From a checkpoint of a small transformer trained on Wikipedia: 7 heads of 32 (1 for keys and values), vocabulary 1024.
Each number is 128 + 32 x the weight over its row's rms, rounded and kept within 0 to 255. Layers, rows and columns count from 0. Numbers have three digits each. The size before them is the row's rms in percent of the matrix's.

# up: layer 5 MLP up, 896x224, rms 0.0493, rows 28-140, columns 56-111
# down: layer 5 MLP down (transposed), 896x224, rms 0.0392, rows 28-139, columns 56-111
up28 100:176179140087123121154119119115106168136088166129090124130125110053165096112124113113139102186087124135120115083090098156155131117151164132143047095140111136140149156149
down28 106:146154133112123099108146086121123142099167114129134137138191161126109172121149130145160204066117156135159176169141084168113139112091140089033174108077108116178124106156
up29 103:104117124130151160124106109161149144098140114148087150166103068125156148186108086135102120124131156156102120113135149121111150124204126114145184161138143179072169151053
down29 101:147126106145156157181101139148120116096121110121100138107118148105145153173134168095064168089071115152192138153107108117155181078162176159092164111126136127108142104112
up30 107:136149137150137198093140148157162143139100135157182142110123109139153121136110142123189116167151124108127070160119084133176128097184104057118109100093120143139131164132
down30 105:129134085119085117108094126151144112088127120102098138152133178199049146139124136148117131056114115108152151179093208128161082125137152152097119137202151126130113082165
up31 100:143098139121092101141131119107150104108182107129117174204147117118174137108147081131117125177133128115080140171155144128105111177072127138155125162113136090101060122104
down31 098:078077114111131130108152110103146160154161040165123178152149096112105117145103127154088133111145098198162137156121130095109134086077120174000155100110164211124148080128
up32 100:139154098124128152127149105107109110151133155122112140099138098174139093119190151138123152091164133131100144118172194099125132148138129088153087114028102122094180109201
down32 098:087122142115124158111147087053133180107080139112081130109125111161112100126191123154117175123169117141086175135136102163167033224174151127109130201112120095136150071115
up33 110:165142130064148101134067191100073110145135123145093124172091081113154084123162179140155165183129120133120095108155113164163099161116090134134089110131133157078123171136
down33 108:153141177159145169138067093103100155157081118102153139113159130123153065136158164102145210125141114127107114149123209159178132141120077109106129126117122097119118195186
up34 097:113144143101122161066099113091129092189114167122077090110132133140150137089108111139136093138089172128107087200089120104147132153120156091112133138141125137044119108166
down34 095:109147135158133120098137099132183144090113116109133095124077144097142110153156172153112053140154125048190115100154144161080177170074104128073135077203138110108132093153
up35 104:113106099147095089098122107075094141169100088128096150194128154094106116132162157129143077100115122083150071146099139117134161154164169110143097108059069149142071127180
down35 105:123107190179162119107138108098143109119187152151154091127126120189150124176126110180168080139128105161123098109180156107168067174109107149102088152148114146127141181159
up36 103:193097164147099108056132147126100163138160176139098114090138150108133146107168119132131108122156107151037146131103111097112145113112140093135141142108133099107149149130
down36 109:181111106140151100094144105119151170137122068143155094094149120106053119154168085141176139162132168150164101154065101211077169104114148139152122149153140120131165166089
up37 095:122177122109122102121180085123112110106109173134113156154099121094213141106124129119222096099128134101158162121121091168159065138123162126151105081139072123152132178115
down37 100:174135105146063181132109137117131072129117104153107153129088110110161143129155131109159133073153180154145138142138091088117104105055161070121127099122116164157130082136
up38 110:090082145151092131161086088139148162120161176160125108124127089141140151135160105144115027178086169112179149118115118087118044128072158154135141083113118083144094148109
down38 105:162134096121146136093082172165107116087098161152155094128105095143135101113140150134120158119126119149094102128123181148242111120143107108000061127162159127144142112099
up39 101:120119183095148156131095137122101131122121182213106123095127141154179130111206159092149107105126123227142134090173110139151117172131123129146194156140119132125154088141
down39 108:111143131102137097101136111084125078098115093147124139135160153075093144087140160181140117140146077144118197073104150110158156063170124127057170149110159117106082139125
up40 104:157095169064097142089140058061146129126111134121130161118099105082126096176114206151170127056157194127152154173107104137103164165179145117121168128077111149076129124113
down40 101:060138125133130187149148139094099071136168149157148075133132091148162118087172152142110038139173196175112100121132121082126174138190120134189146120109118109126133114120
up41 105:105086111135114102191076106140106105136140154177059171127040140112111090118141072130091146158128080110126106161136062106118094138155141134166122172122065134121144167136
down41 104:146092121093112168162107154180115157166169087120111055099084108114117106141164191112138107121048130056146140098108110129131109086172097119183159116091162144112123130109
up42 102:101172156140162113113113067110121112142107165162097119133122104123154141142148088140154173115152145135091129105130139171129117098143181119126130149113084108114094112148
down42 097:149123147132144177150110115111088107107146061180142113079053136149136166093108125142179131142156120139141182097131117149103080103110142162100125145102084146128120141159
up43 108:125177129167135072151134177124097124119109145162144048124118144098120128115119153132113133149133127133106116157175124145127046095120124106182121088085076195099078126131
down43 108:140108125156092112180135110152158075090172134126176109171124069112097166165069135125081206130063083102189097118046158118160119128090099113138134114120158097136137125171
up44 104:137149073147115140147131158087054118138133160165124169150102090132149127130175081094131098189115088113121139224132107107119087169105124139153150143142069148134154186091
down44 104:123088062118129167199102123140137081097097163203120100138132119105094123136153172099137118164069169102116109095173141124142099135128134104114163121117104100167122160128
up45 105:068148076142181096155129183066103147160124181170135117140096135087160140120157117115108115197112123124124162132186175146134117156106154100149126152127120074141068179173
down45 100:168120093162116107085101137145140150173096106184117129073138170163158116081112094137096119122216152135140112117113060140149112127100075166111129094123152076151215105123
up46 106:038132190117153084128016147160137181167138132151149079136126160180162144143182171189174129147088143121122103119107153135163100145158183155148163118135100128088124142170
down46 104:157154083082148128149138116098137129083141113136134153067099169119124129128114129165100132146171126117133138079103136120140100110119155167098136161121157095077070115116
up47 097:136106179133143132111093148163103104120173151132114154176110141134108167119163165200134114159171111118114129122126179160133104108150163148117150121135105069149104146128
down47 098:155115092085152130131156134120140091119137113153148104131185168117121179123157127113127147117100116140165115117135135117192132076172172113037104060146137102108124087127
up48 109:124157141144071126107140149208149140129111112123099130148123091078140058091126091150131060104153136153109106113155121185172182136088168119129130098168131102140125159126
down48 107:180139108181128119174144095145112125124131115119075125193093087113083155116085113144130152122085130112162186109140120082151121104140108156119066108079138122104150141078
up49 103:174178127105142166099088145183092153109099082099109151127113067157139106110117146156122157109091169194142128101162061079169135156121114104155061122117130147125090169091
down49 102:158121044102116100115131146127133157188165203077142088133093095160138099133136184063147116105107114132155149082124110177146131139108165128155084055135148120095127147119
up50 096:079119169105155065168112177127147113134110116076141122151098107130094136091117153185182105128159115116098121154110199112110079115184120141148140137166099117114106123113
down50 098:178179075148172093132148158105181137114124120174092124134096132096110141154110149125146154112110101093151141111107176136155151083100121187112105126185200119112166171112
up51 099:130121148133082160125147151049120085100136141172113144165133070112212106026163153125197122115175113172128131166162097117155143097149092155132155178100112170066139188095
down51 099:115122153143138138175074087182148140125053085133150063149171164145171139163153110114064088080054113128172149128127135104196142087116165107111147104161199178080132152058
up52 096:091087098067101155126179097140094117201115161122103104159125053106135093112137107130112174108090102147123193183071113114175105102213133146131110134107143180152111098108
down52 096:110189100119171162118136084115149086087134133134164087101159134086098130154149136131140154100133126102087125131147108135138109147122083147137140116144135122081106187110
up53 105:123120170104114113147114170102130160140108144081158111194111068150184094094100173116153083110085098132096131143147143160115114150199124076149118131143115100103098141124
down53 108:157109134103159147142083133150164074101143076151139094203150059181175136120108162138082067110114159074112114141157141133130125073194140147113124111089129089183135110127
up54 089:107067133079175126110109106126149121179126136131166111103087106157173091158124172164104079148150060134125135094131149108155134173118126103146132071157119092141158210126
down54 090:129125119141059073147090108163174129083119109147176143134136121130119139137136172175128120171127068136170154130103074123154065151132096107161139113122059084127162140119
up55 092:179156117153130109116132153150181155083154118118083125115091160099113097150171097152219090159155229125142115045134129139145105106140090099125134141070101149174052168132
down55 096:187096062143066167156220130138176145139131156143118130110116097154211058123080147121113146147149122177140186138101097113104058177124145136122072096164160098156131151103
up56 099:070186110066148107144081148107113129124110160118124206204053156082148144069189149126098154118094167083100152079160148152141186170146170091150183093108143095094137097153
down56 099:219069128138105121104125126105185126112154173148073172042149134160135110135105106108092135165120091154108106091151111143139139068104080149112149162135060175101117161144
up57 095:106125074126143139140117142156124065127113132180110138158053129184127050161191146166118108175111112107163140144168117125140120141088073125152093127124125159126081147160
down57 096:115123115176149094170126164156153060150177114190084116117131154098069112108141151122067117144147048120119121156124119123184179109120099141095203192168087162139122132158
up58 101:154150085097142147109122068170139142147100110101167147144107129116097122153140162124092082136112141138140124123146108137150078185126214050145134080166100145139176134137
down58 100:109137118105127111139149154134074138097139167127120070083160158140191182108135125103100112090135115180172096127110100178147162154113228048116060177158121104160122132160
up59 095:138147129131112175034116136089069122150162116132148144130110085144113141109155118157149187102200159121088123138100126142162186131161184084134137097124123115155084132031
down59 092:161123157099122092124126199110151151090109163103151084122118152141145151086171135144089126088094092081132131172164235109163139197115119158125166100146105125124104119084
up60 103:075172162149132104091093170154142158154108096189178193148097085097112132091127072145160151116137113118072116135114150076128062076134156162106089111135129046134114155217
down60 101:115102152063118150143115161137100065052122131117162066165061162184108142097175178138073139200070147118149117139110167089186183121112142153105100109182082129108137157181
up61 099:085170175105184113087184132145088172190092123079111097145102084091140105119130145210111148125110101147143119134140128171158073087148104091156099125106120107138129108156
down61 098:084133130134132144127165146107137131166139148128107110137143157137107119163077143186081122088139139125131146107085055117162121117090148158045154087170164125100151075132
up62 096:170103126146116092141116076163072102162111078085095145132132148074141124131154105088102148147106054086149109176157154123123164142080148146155150139116123104093117163102
down62 093:146121157081145132166138108120160116087121143116139115183135178120097122185047115171123142128140111136123105121129077141091156137100126072115186150184149138093108091113
up63 105:115144120114116112161126123042117130128108104117142155077071088130147116114138144139192145125187152149136138155080114154145124202141155125157156075114122135077144094150
down63 101:105149097128150128116116118150123188131135116125148119138081129148152119134143182117180066137153078159143148119166074158116110107143152078000105111137108062209185077112
up64 098:183105107138118126091158129059116091104154200133064112133159169095096103094125144118140110108154121162103134133149121048119124104108179151154152097094124132136162146158
down64 096:174153188122166168106179082162195124089108092103161117115134090137090115173170134117163109071131147181130070106141139095155143082092078139098107136174124097101147122063
up65 089:096124112142089099144160098184153146178175086129121108125113148203148104140137172134145148110121156192079092122117173116141146181157162169096162064081117109136110102159
down65 091:177148150095146098160077113122081140088144161163156111049150108083141149117137151142144148117123115138168115171120125118123148093110100143064109192141120156100084100122
up66 097:073108094119113147106104123102115075115137122130100113125038097089105123149173172126128101143112133122145133132107067105162117172100132111163128121099133131072139198139
down66 102:103107118111119134114107111104161114154075101103162064064124166128100096132123150125161115169119077077092139143137164126137147133119140087084176193099189192159128105125
up67 104:194125059136125091108141144070134153154172167172178173119142162067177120146175119077128081105132083125098105126110155206122142196105147090180120157106125145144122125124
down67 105:103136089084139108148120145116184068173119171190178122173146119126147098161075173147109131097171154193093068116118123143186112132117166176117133137104075139142150124125
up68 105:196190178102137090090139135123110180173142142126115166082151123147121146173137136102126139157118125141140161138163098110134190129206225107119140127127116122181103102140
down68 104:135120108104164140130155121133150155114139142139119134098084153077177141148122121116126102160119168091144113116163156176055190111097143074152187066188143115098126163123
up69 099:083113166143123082102141101073164141103104154129114163147133151120133093131131120137153066180111120158140137172117092180082214130111119153142170111109114141110160099153
down69 097:167115147205058175188149187117114131121111064164118127160170137076084101103133089144163080087106113168106183169081143067152123084137198123100168147148117089132083128121
up70 101:110155129105098105106131101144072101180087102141092122091099108164135092132144063081133113196130071139117157157135099113133102198145146149111123087132150154164115121172
down70 099:098115137092139142108107115092113122130126114154155168158131047112089099145118139115114147124111154128133161140150076109178126147169175080009076144139094117164131138137
up71 109:126096116106094091138111095127132156224144156122125204107124074184126150161170069127144120160099104170126142158148142084143121120106160118158146134076116113089148077195
down71 110:156148161132135168126083130193108117101123149139158087188102153075098138129115110096125132167066115095177106126106212117169142140102110217199165130119129197043175109084
up72 096:138165163083109153096131107105129109121081185167163146109108102066203147139149071160124116206147117114121140180079104086157128139107091143138148146127091135170133102110
down72 097:112154104160174116204083175117141132146145137124146142127112097085090109121133158078118109111074172109117153122072155076162110188094142115066137153121113133158184099159
up73 094:152095100111135129078079157148139175131120124087100149125101153120161140074132154169131094121153072195086080076199137181098194162119110154095126103121127065136116138117
down73 096:136154182158144123125152207171145162092097104141113129139140173111081089138142104104147116133129068072093134153155161075100137163165084100098074092119061097156131105127
up74 103:155094155164132119083084083140159118101158108116171109137104188173093062162140127133151136100136052125127132109154169158145112151118163085113156163085110126176128123164
down74 103:131129149145166155134132162127092125135114121087110093131098140090164085140168151116147140138142128075131072083110183116135147134096130104164145095133112158125150153134
up75 105:101112106100211094168117162147157114189150144139173159210124123156106130141136147113193167131148101109115085081116097125147062140211118117149152081136054150120151109134
down75 106:132086150150100176145150116135180144125157139094152131107121069159124105106098132090174116099116137067116143171124098185119181136130108088149167157173058150112117030174
up76 107:163135116067234153113104091107125158163108127085115144208116072181152115143149132122155120201096243132065113177150143158094099096119190118122128145139137064110166094162
down76 105:083098152107129115197102124108127119095154132118162091150084114160087128089114075155087092140131162141076127098129126124098109171097140114000113096140178109086116126173
up77 099:182118083067141066137153082131110103127121172113142150116148155166073137105175117122160114158164121176168154090162122136107118073176160113133141132120148133104132117172
down77 102:188157090149134218147151168168107130127157099176139136194109154083157174151117086163185087167177162117168075070164122150131122106130159153141105138071107150098108193164
up78 105:127110098127121089133125129187119123092121136120174139185101167183200119103130129127117115083157163147084141114136105133104148080117158059130147188142097183117152147138
down78 104:097084145099089120096120110133177180074141178168080156105095134118112088152063156154078147153148111197166108107112113134158074120131180124066159132195104133191214115114
up79 106:156211148146155155103104163104103106163108109100116121168107158152158121119161138062150113154051153136116120137096145124154135117212180096166111086127139108117065149110
down79 102:137196143168165161136131040095140112145110103069122177116088076150172102141122104162189123118161112142120121184172146103182053103142130169151130081132130102104074132059
up80 097:186158087089116130127130141111082112132130128112156159139107130132148064113115137110171167173097121179107054149195116124060139114160123077130177106159097189078152141131
down80 097:087155157135148121079185202133178047174126080143141075082113156158125160083091189166108158100127128111141115123096134102143104071129201104104120123151135145073158044113
up81 103:131118121173185093078121096133135149086112134069166161094100126161147075107219116132150090085108179128128108112129151178095143109096130110150126161126110105121145131185
down81 097:148149140130130122114126122133117056105122160174158127143071074106139172123102177131171081139130200077105101103207155141146124096102142100123106131087125120097123070111
up82 107:144115051110183092088123176164155107082157156166145126115111145140101133149175089129146165133134115117146150113114170116208116192111136111128111087127100173140083135120
down82 102:126122149129122111065129133119100155144128097110104131163077187189097146148115112147143195164135159145157094172094107157041116122159124172127116172083134101108134113151
up83 102:162124113162109102058128105143100176151123157136080192117123189127153130116139112105137126119085187144077111098103096128128139214137125151134067133142130134131105074101
down83 100:106143100157180104120120185130105136113102104109158091108135079112108081091122156121119158130112097138048142094153091149140138101167090117123158081152078083134124105167
up84 105:104078123159109114107064100139137164100103092149155077173126141154141061062127112195118044181134088135135134108146076166096151154124168123175186080131142154145106095125
down84 103:141122138101062102221178091132171097119112090147180145130122193161169136187080085142187125096102165105124182136123105159129171137101134148116159152072089137162089183123
up85 087:070143148119058111129058103158160118140148157126078152114161118176152141135180137177162115072198124123135164119086129138152109144114130168138085169132116192149092177126
down85 091:097113112133137124078073149122149150134152163192114059142123101159148134113123204153129162180162152147140160127139116154112094109088102117184167076171099124118138113120
up86 103:190156127130091118044108068109109152134131126143140129207130210103131160133185152092104133136103092163137109175122119168102168178148148144134167091156118065061140104148
down86 102:092125101105116113046113121160145103165130093090144143108110066107154186099122164102128051089179100094105096136108191124142121174103096135136144136146120108094128171132
up87 099:177170130127197156073069138151156141120108093146131184137071085108092130116173138122145148169086127141109153084119163083153191186184152102128102103142097071099113177143
down87 096:112128099101171093129133130116101194124147096122141109133154074120155073129176122091135162086156139170085155140155129165124131137097119086088112103126177132127144141200
up88 104:124140098119176157098129160153086086102158158165073105177106158142152065094122186074129132173073132085134084144186089149171154088137168090135180112093107143125075133145
down88 103:142110130169088105194165171159105130127143142179170111122145210138118113131120109112120083091125067131115153092094144148117097137120130084096083147121109098152079129155
up89 100:138125153084134113153066115140158172114152131148163183117125088115122076152137106229136159132111151223149151115118122075090110126141132116158135086130109123152117092177
down89 100:160174138092154171131153126126127159215123117142111102143116120133138117119082180113136139201075121162136075079142137064126106115122132107124076105117138172143135159080
up90 107:112132153097187155178139142110125065138126112172172109152133084140213094130123146089165083154142114107028151128169111089127133189153125095147116122117118162107114099103
down90 107:122145062170155113096129136120136135086066188117125179131111163134124162078105202157118141140104120141152143124166131134142161066138155173110138098147089090124131109155
up91 092:110162096109139092149037096173123067089105145202128104104094112166128170087194122141134175151061165134121105144111170159128165102136138112150101082118101114143105046173
down91 093:102156162109077167107107125135105165172168104156154173152089123174109146122117144161125115146143100134129154170111098095112119106121127198000107173179137149150121116117
up92 100:167161116085144083109124147170071193099116115108133139185156068109144158137173144095189122175149171068127132183152139112139131152114135114141109146121111152001107148151
down92 100:129124111116146133090116139103121112166076171116107091089173165141124097127134108086126175137147089119078106104122124201035056101114138088078123148126097088160067122119
up93 098:156171146111126060143089084193143135110139093124170148137108135088140079131174084111120051220118158195120095133152144174099149099102079057159100134069135184125150112143
down93 100:085094122150116159165104133102139139123093149106127117157132156132119094127146105143122086164159102070109127121113126131118157067133082162110065108109149131102175148158
up94 102:123166134116122109118101065123160070098114162208122124122131150180127116080114182134139139140169131169196104109080081093182147115103119148139160140105085152104149178136
down94 099:134097114140147155123130115132089098163154126136187139126138184124130151135151156109115160068183135095167078100087163098109144153130137168132084122122116126126072165045
up95 082:108085161123085136096111184154082134167156125091086169181139070092137048093083149086153103099125149120126142181146127138115156132138096169109113140078104144091104157147
down95 085:170166131093074146123125157148140134119178111182138118135082139158106122147070147124107150114144133123142140173126126115142113159111063133191114125142137108103145111117
up96 102:155074143116094155103159092135117085107176185154145094110153095151152109174150164136103096224106135128128140185192124074107126164169090112222123128125101074137117158100
down96 102:103149163159115147095161168120194105130123122184110138120133123164163097141123152145118152146185123083102148119079118130085159157098131162136159091149107122123158101229
up97 092:160098043091160154065144109187076154117124150127067170179160130117125104090119184100203135097154116133091138089138095082088147082182152092124135120072092121102105155146
down97 090:116112079078131123168169155068128180166127182153159109110175101130157086183106118121115167132173105131086103102090068096092111156128098099025089177092063101187126133116
up98 088:153107112126137144121144165117031062136127140084169189181113111114133102100196140092157147139175136135122115136162101134126152132177103149127156118106091156066100124064
down98 092:136136069156123078126177127154150114178104128144166121112111138075100124133158171129132095096166101175147118117068107139124094086095084146165132148100152106136140057145
up99 107:136106160120184113143091134131136122150147129185084118124147104175108163122101130125102147103082100204138122123119096120183055185186129128098096087124102141114091083151
down99 103:115171172108129109174136133143123158144079129127135101102191146124123106153156121116169138072112127105104143153065123113157149137130111117000022159099130106182117175112
up100 102:133121123132115124086161163128085107135154172096132192138122115150116093105102130090137121135107175105089124090056134134097133128158157104138135092151126129132131112122
down100 100:124117123112128147191097142136184080114109131190074082123106135049133107105170144169154165148107133126072163169095122109157131173109092103139127158165131163090148145140
up101 095:110101115121072162059126150141142144167152127125119121159089126152113082182158146165164059160147170155176130125188115150170059172105154182162083064113111103135142162177
down101 099:165149112155118183135086128123171151120113136135105125105114144118100146182130108102109130165117128129134148130117071139114137105126114119185174113123136133144121131117
up102 101:136204102139151138165090114093110153096143108129143110147122062152162151150195097149127133176140133108078143159126110160084175135103127106148107159076119117092171141098
down102 104:170158135103118120172133163132142119158154123180098114102099129105130122126039075114121150145187075110073121132101124156105165106156154127138118159060113167109185116108
up103 102:116156152120128125161118124132127134069145133145081124079142175134193125153121200175115100150103148168098147137175154134124115144175151104108140154136129160108077097134
down103 100:133123111123132105150064160140200121125136056165128169139138086112118093166125121098125108111145126144145110110117119108193161201131139171106138111110148114122107158182
up104 101:151131149105114138082169128157120089103171182106143229101141115155146096133087126116146168138124145151108053149130113112208121083121120024142104118124144173116094100098
down104 101:137127098092149148117102130132167116076138127183069098109142175181179141162084068173174131107114135166090110139149139103103072133101135116109063135146121114189127096077
up105 108:134133116107089139153111105097128164145098110144089090117130134120089094057151106156146121141087171218122157148181113145058142142115170165114121125152135083127106137076
down105 104:080123131144108153052150142138142192143052103122175119167090132145135161087114116144137148164146153123174098133083066161128123131155112134017077104102134125255126165052
up106 100:157105117139139153146141119179112149183106143122135195130125136094096080129142105100099100150159160176146136088101131110108129102160114115142130050125117123117142133134
down106 104:122091070117128114121140119117104109156163058184116099071084107120117104182100204118103120094116138180130062147154157155054214138090098163140123173149121143119137102113
up107 106:151137161092113141146126075074085153148127177209110178106106104097125153097174097103135101083123149110102121110109143173143139158177122079147155049146125151140119071103
down107 103:146120119116128161147145119148152108119144125157117164154123150118093045157100116157113133121151156148127135072185123128140089036171070106115095186164166137111060124123
up108 101:098175178089090080111119121164134081135192154160107120102103103091135125163132076139118128159125155149087117144151112094125108163092101085163219171142093158161096106117
down108 102:118145080049108137144110165123089144101147190139147134162130120123233140146092128139157162105110135080113117076040148154160165129177109092112150154146084147167157072094
up109 098:138121163137147119163118111142058125161105119094114127126064106129143066116146117083187086163117195161060103114110159116113153107079161108130127140145126134055107101185
down109 101:183141133135083169150141118140110100099150114130059122156101168102104184118154121157171127165144085172119139137177148129124105119148133133089122139165109089114221130163
up110 099:111151160132127134122090159076117113143155169157149137140063157107141118091125073142131143139138157126160094133134114137111140093146110155131166158118143100154114145177
down110 097:133135176169098130118109147101107129144111157134154159110120175199118146120149102098115154048142095109139120120186122093102125080128126119010168123134196170101177076070
up111 105:074143146130122125151126123164139023175206106161066114157114162163160134143160054161100148191075168195164136111073123126086138114158125028166181124091110121192094095090
down111 104:142123113128114149141137106137125222147165136154095113099158126125127117072170111118127152112098096110185076154087131172129118078118154093083118122139109110144115147132
up112 089:163103171124140128096090116161112171159133089106172127083124125125154090072153108116122114140128182175161134127127106145085101149096121107103151066070103154155117187101
down112 090:143114097145153104133123148157120138144108150146154141133114165065121094109089166102171152143122167137136165100138126120132093111088078141086110158193149113142134228101
up113 093:168123162090164173064095091182128111195106110121164126145102171109151117140160114129100102120127171187077153146101172092076096104065131117138098146114109130093148085100
down113 094:096138142071163143160085169076170089104087097079110086101136102104028145102132160097129159148108157156151108169183163087072142091127112175085124166107163167095072138135
up114 083:119106093089124142093153083081073090142161128197165103145145095098145145096155173122157148154159129124144075109094095143165159127165124128149148114127152170136086119176
down114 083:171105116155108068168173170134172085082152166156169140120137185171118172170154204116091123094146156142146098114121071135165085150088156168119107096131131114083126131109
up115 095:152129100046138147160165159134154141160149192134176098107135097130118079104086086132122114155153101195111111095137104153126120099163107115120168099147116168119135082130
down115 099:136130077089115154112154181078101166144075104103158145107152091195103128177092109158125090112128180166186137124128155087111090149154172183122125094122091168143094115136
up116 086:073137068090172087187150172142143109147129093141114078108087131146108143123130143187149081107116128128093123118164136039140121123161168099176150189154071125158127170159
down116 088:151148116162129135129141158140152104117131118167132126078100091123141129116138140125095144079173145078107136136103140096108124119087161134161217116088110116146145172118
up117 105:099111068157103115141113168122116115110187146141165149179101151110086088139144050158126115176151170171078131175127075143106108114138105154134151146134116092135160153106
down117 111:100200152121160165128100134161175113152083139109102129132163114078117072136121092132159140101130140159165143203171120188083107166110171110144127125138102132145112173053
up118 099:112088156134128126043124142128158120152142145149129120113126158087147116159106163110159150097095120107128170188142101140113130126113198085148168138136171113157150096132
down118 097:130115142112125127097121104214155112096160176132156120103137099089107144122139088123096123127109046165152162139137117146142079108090120101114108130113090119121138097180
up119 091:128112093169120143128173135086060100176169207120114129171162073116168109053100158138186154116106110121145129151152153129154092099122171144129091097110146121161194040111
down119 091:160136144124094087195112136159109136110105154106174073145100051121132144145088130114168176094086124092107125191137157146126158148071165112195148144139069134055112136146
up120 096:088123117109147133088144145153126060169091128141156166234079161194144101098118112076119118181087150091116120175114142124132169151122146136134082106111136127101135052110
down120 097:151126118065138143102100138127133117045091099120093150189134057131073129117173122071141097127139146127156158130082054124149131171156152071187131118113162199102156083115
up121 096:092148091105126127155143057143140130119085103149149148138091155178154129158134136128161130129081083158116142139115091169165100198115170074118126071145090180166137072116
down121 098:106074102050112145083133133167112099142103121111134105129102148167147067159211138197132121133120070108086119162125141111112208138108130152055188174084153160094114146124
up122 096:120122157111139141178107146138124074064117140177130118118097091144170135123141082145114121124123143120145087113202128105245100170137144134155127154097124156136099186153
down122 097:109113068163084175096104178102118130145111081166187191086075127154196135142125127130119082134162114152164112127104124149158185098178103137115169081145094147130149181088
up123 093:142086187140129137145155110162111113135173120097100109100138122174145088126183113099164071127092092135126138095054117058096110140145121109149063160121139146105132126092
down123 094:140122094119130078180154118142130157132070163146073127165160121104128167150112146061106125183148073108144141140057116168168165102063077117133102109164126148119097161094
up124 096:142204109110111130156109174141127070117166103183153131167038106112099161161165140188140061105147197085148140137081163146151068099116171102176188068114147098142069162144
down124 102:093074088098157125151121137122169065142199145133080092125071164122154184147142188139091142088085106144127092131110150130210100132129098154123135147114164129104140083139
up125 096:159103121098161110106100121052095125122187125140143142157100155108168164094142082158149114197148136147105122110178145117158109084113113142168172071113122123152153135196
down125 099:117131106139061099077128154107137225102164110151108097143180146115193198114098156125139109115153062104079111126108130142152086136088070125054197156139147160082149108189
up126 097:127159090094125073111088078117103124124117132072117183125114172093131144166134103164135169158142124123115145161159140133133157153109121181156106126129131121138132193164
down126 097:154166157118107140124110157140149156085104114111110147120133159150131143090078175144119120067147102117153114051148096184149134088134090102188149100169140119117127160046
up127 099:104123133113114127154142071158117138141137151118096098128103107141132134139135088121139152140078217162159086163109145115130074132108171117131133119105137074082097055135
down127 100:095140058147188139131117090176171151103134124110164149132159147156142153185111112131143126120115145139146145156176108135103070104102117171068150094103154109105141137124
up128 108:082168118105127100153153108108087145186119120153144146168171117103153133126174096140146078145099138135080124117142144153109078177180121113110077048129114086118088070188
down128 103:101151156125129108113099107118115127111076106140167104152096119158140140124147140132171137109174142132098125130128128138134153115121125113000000133152122123171101109146
up129 101:076140165180120132102089155163142152106118186178137138112126139187187096173104135167128095146101205086135158096113070081086147153099134133140119135152121128093125125139
down129 106:155123097126061119165143129124146154106138143108114104162162156110100196155042081151110114129096171138114084128098137087142119131106155120088178100124118125090152115112
up130 090:129080182118146124095146158128128108126028172082059103115133071103102062071136129079164126134152103119089132198111126129100168119184157131125120139086126096115120152154
down130 097:097113117114126077152136161102147102131096118076136167078102144103085169146189206141126118111128107120117144169150160106062119168066113164099037169124149150162108097148
up131 094:117182138110163137118143163169086135154116128185153090179099106135113113084105116110149109176111124121094142117111121102120133076103081149141132201131137103094114145127
down131 096:202129074161117162134113105143147058097144119103128123115100108108155129110130146142092131122103118141154126104107093065097078176093153184083129101077094118088112123102
up132 100:093154120130135125099141149108169088165088104144132090172092138140155078132142147076127070130110107101144057165152107176080117157091110158173124180080104149151174049077
down132 100:158125161187156148060118147080164168113150098141145119109164124114202066140073135104084057114122127183132117104138149096124132151182093129092148153138127155146132094100
up133 100:096096128132089138129060140131074160107131162149111154143127125111112154096139110102165150069059146164099093162157151069167090141115173151135111127122120078105070096186
down133 098:079107112152160098210065137161128107148139068159104097085121143127162121091078115134141117171102107172121162120108200121139137100088160131160120152151152200167153119173
up134 096:191154068160130172111112164103113092086140140171117124152111080165149119040188139124097135159111091103118126147106090180147166096120101147121159151117156156094161161152
down134 098:137065111163125164115150127117191121137100127077079071083148045140185083116166108084105111177130166149161120143086086113105158165141153154131131131075097139144156042055
up135 105:166131151080130115156113144130145051118136122139168179186064136145120083158158122159114105107136162168161168173121154082186068202159125106130123156155113197179111169099
down135 102:095113145160122176104108112134186100084119143135086191088122120193110172119117158181169128114159212097139143099117121195165124079109121104100166073135132102161173141157
up136 094:093165136181119088208124121089103115140140145118081143101067076058151102093074135134163138126144170144132123104117117177055104140078150099107151123161114122087058145107
down136 095:118104132116147132141132129132140092148107131110105088064161142119159144099161146163134102150109101190156148172116130079160055115121072148121100106138144113197135157102
up137 103:036073105076091046180119149169104116111115154099087140127095089092156122104141151152133108150135139093131124183147088099145148178110125150193167169083108079175126111179
down137 103:145135133064087145107062101139141163124109047120126101089149125167167073141146191221141168139189126114157123118137068143096153118102160102125132084136181151176158065133
up138 097:133090122091101086109091125129090085132172156151072145188130138159126119162118139115139118114148117104132158163111077176192095094216160146106110121088120168156112093119
down138 096:172124137083165136102140118120163109119099136105118089077129084061016105150127089137103130173092119149154135133090092170105131141166125153138096181159140084186081155098
up139 108:092138122123137136106149103146132087135078104141150195166125097121130147121170195102138119127157148184180125088129132158138135139107141116141127114136117116141164104143
down139 108:132072113116143125116115106091135140129156108155174124108104148078113122165141125118140148159172174166148160084089159158116130111151068153187173092100161141145063140144
up140 094:149158112110118101086152140138078169134199138104122129104157167176108093121141078161098086144100137105130154168208089151103131136141098090110083095145112185111194168139